Weights of a small transformer language model.
Size: 3 heads of 32, vocabulary 1215.
Architecture: RMSNorm before each block, untied embeddings.
Training: a variant of Muon for these matrices, 115M tokens, 7038 steps.
Each number is 50 + 12 x the weight over its row's rms, rounded and kept within 0 to 99. Layers, rows and columns count from 0. The size before them is the row's rms in percent of the matrix's.

# down: layer 5 MLP down (transposed), 256x96, rms 0.184, rows 83-96, columns 64-95
# gate: layer 5 MLP gate, 256x96, rms 0.318, rows 84-96, columns 64-95
# up: layer 5 MLP up, 256x96, rms 0.333, rows 84-96, columns 64-95
down83 098:54 46 41 39 45 39 31 42 56 52 45 31 43 72 40 34 61 69 48 58 63 58 23 50 45 53 43 42 59 41 37 35
gate84 106:56 41 52 60 56 47 41 37 67 50 51 50 64 50 55 44 41 43 42 27 52 61 52 40 40 58 71 49 48 48 38 49
up84 102:42 68 28 53 50 35 50 32 40 65 60 52 78 44 56 57 51 41 41 54 46 44 72 42 23 44 31 40 60 57 51 32
down84 103:42 61 44 50 66 41 53 64 74 45 51 46 48 53 35 46 47 45 43 59 55 48 60 52 53 37 35 56 55 26 44 48
gate85 097:40 40 63 50 52 39 58 59 31 44 77 29 52 45 45 46 50 37 70 72 44 63 64 45 37 60 51 58 32 52 63 27
up85 099:44 36 60 58 45 46 86 56 62 63 39 46 65 59 55 43 29 48 54 70 36 60 73 46 50 70 42 50 54 67 42 48
down85 099:58 62 58 67 29 28 51 41 18 62 61 75 59 56 66 56 64 40 63 52 39 60 47 54 46 51 38 45 30 40 23 34
gate86 101:68 58 58 27 44 46 49 54 38 45 48 46 64 68 46 66 60 35 42 31 51 57 61 46 34 50 69 51 54 44 41 44
up86 096:47 33 35 27 54 63 57 52 42 59 55 42 47 73 50 51 67 41 55 45 44 53 60 58 61 43 62 39 57 36 50 45
down86 095:50 45 40 64 27 36 58 64 52 49 46 36 59 47 58 46 50 52 64 68 49 41 40 41 43 42 32 66 54 48 56 49
gate87 105:47 62 57 45 58 36 28 39 65 36 54 37 50 35 53 57 57 63 26 24 57 56 40 38 45 51 45 55 52 53 40 68
up87 103:29 28 26 57 48 55 50 45 51 46 52 40 64 49 54 34 41 32 85 44 33 29 41 62 57 48 63 47 29 59 39 60
down87 101:54 39 53 49 60 05 35 52 64 36 66 34 44 54 39 38 56 52 47 50 55 61 57 45 62 57 55 56 59 38 22 31
gate88 099:42 33 31 45 26 50 46 46 54 63 50 35 29 57 56 52 37 55 60 64 61 41 61 37 65 58 61 42 34 56 51 51
up88 109:46 57 66 41 73 24 43 73 53 48 54 36 48 50 64 73 55 48 41 49 46 52 40 43 53 56 48 49 67 53 49 56
down88 110:44 49 71 52 51 58 47 29 45 57 62 46 33 32 34 71 54 32 68 60 58 36 48 54 42 45 67 34 45 41 39 19
gate89 097:38 77 44 38 53 60 63 45 45 39 58 20 53 39 52 35 31 33 55 83 43 64 33 52 57 46 57 36 35 35 41 58
up89 101:46 48 40 48 49 79 58 73 38 46 43 54 59 21 52 30 57 55 26 48 63 39 53 53 47 66 42 51 53 53 37 57
down89 100:39 54 51 52 43 46 28 47 47 62 43 48 51 53 28 47 43 42 62 65 40 36 35 58 52 56 58 65 47 61 67 48
gate90 087:51 62 53 51 40 70 58 55 65 58 63 37 37 55 65 74 30 36 54 50 43 42 57 78 63 46 23 39 57 54 29 53
up90 084:36 48 45 61 57 30 58 48 33 28 61 64 62 31 24 68 64 42 47 56 37 36 58 44 43 61 32 48 44 64 33 68
down90 092:55 46 47 35 43 56 54 57 62 50 37 38 38 75 71 45 38 47 22 37 64 50 40 70 58 53 53 48 54 31 52 32
gate91 103:53 45 50 30 44 64 36 50 40 78 36 57 47 49 47 54 51 32 19 44 59 59 61 54 43 60 48 42 76 68 68 47
up91 096:40 49 60 41 49 73 38 48 49 50 59 53 57 49 35 67 55 53 49 45 38 61 64 46 67 14 48 55 48 47 53 42
down91 099:39 41 63 45 65 50 29 40 38 50 49 46 47 63 40 58 60 51 58 51 59 49 59 27 62 80 38 39 66 45 42 69
gate92 104:66 57 71 50 38 58 61 32 58 62 60 50 42 53 42 63 68 19 39 34 59 80 50 55 60 55 70 40 33 51 52 52
up92 108:19 48 56 55 49 59 45 59 40 65 52 55 60 58 53 66 68 34 74 17 42 63 69 59 53 39 47 62 61 31 60 44
down92 112:72 49 46 56 66 39 45 68 67 51 45 43 40 64 51 44 68 56 34 35 54 40 50 42 43 64 42 41 50 71 54 51
gate93 094:46 75 48 21 60 57 59 34 63 46 66 48 34 37 39 47 53 36 46 70 48 58 43 47 60 58 29 78 59 54 45 54
up93 089:34 55 39 76 40 47 35 43 34 68 39 54 50 53 60 47 58 50 62 36 59 61 20 40 65 56 54 37 51 44 53 44
down93 094:48 55 68 36 52 36 48 53 76 46 67 53 41 52 32 54 63 34 61 64 56 70 41 69 29 57 21 66 50 54 48 48
gate94 100:61 39 54 35 26 60 54 64 56 52 51 37 34 55 63 47 43 39 54 39 62 36 57 48 54 50 50 56 53 60 47 74
up94 102:55 51 55 40 57 41 37 64 34 40 41 42 39 59 50 59 49 54 37 62 53 32 33 31 58 64 61 43 60 63 59 45
down94 099:60 49 45 76 52 58 67 48 76 17 58 59 30 38 43 45 29 56 48 35 51 60 63 63 51 50 45 35 58 46 58 46
gate95 104:63 45 31 53 36 52 45 56 38 62 56 50 65 66 69 48 32 56 63 59 29 54 58 39 19 51 67 64 52 61 49 27
up95 117:47 55 38 68 52 55 60 50 54 63 57 58 47 62 62 48 57 66 47 43 48 27 54 43 28 52 65 45 41 52 58 44
down95 108:60 21 43 53 34 31 60 46 64 61 50 43 46 62 72 58 47 64 54 55 42 68 19 60 41 64 41 65 43 46 35 64
gate96 090:55 37 40 48 61 21 53 73 53 42 65 39 53 32 44 51 70 58 37 33 55 67 77 68 62 52 51 53 52 52 32 49
up96 087:49 66 54 62 55 26 62 52 47 57 59 56 39 48 66 53 33 42 40 42 54 59 58 67 33 65 57 30 43 64 42 48
down96 086:39 65 52 73 44 51 44 47 25 54 50 59 59 47 41 50 39 46 43 80 42 35 50 37 65 35 29 50 56 50 24 54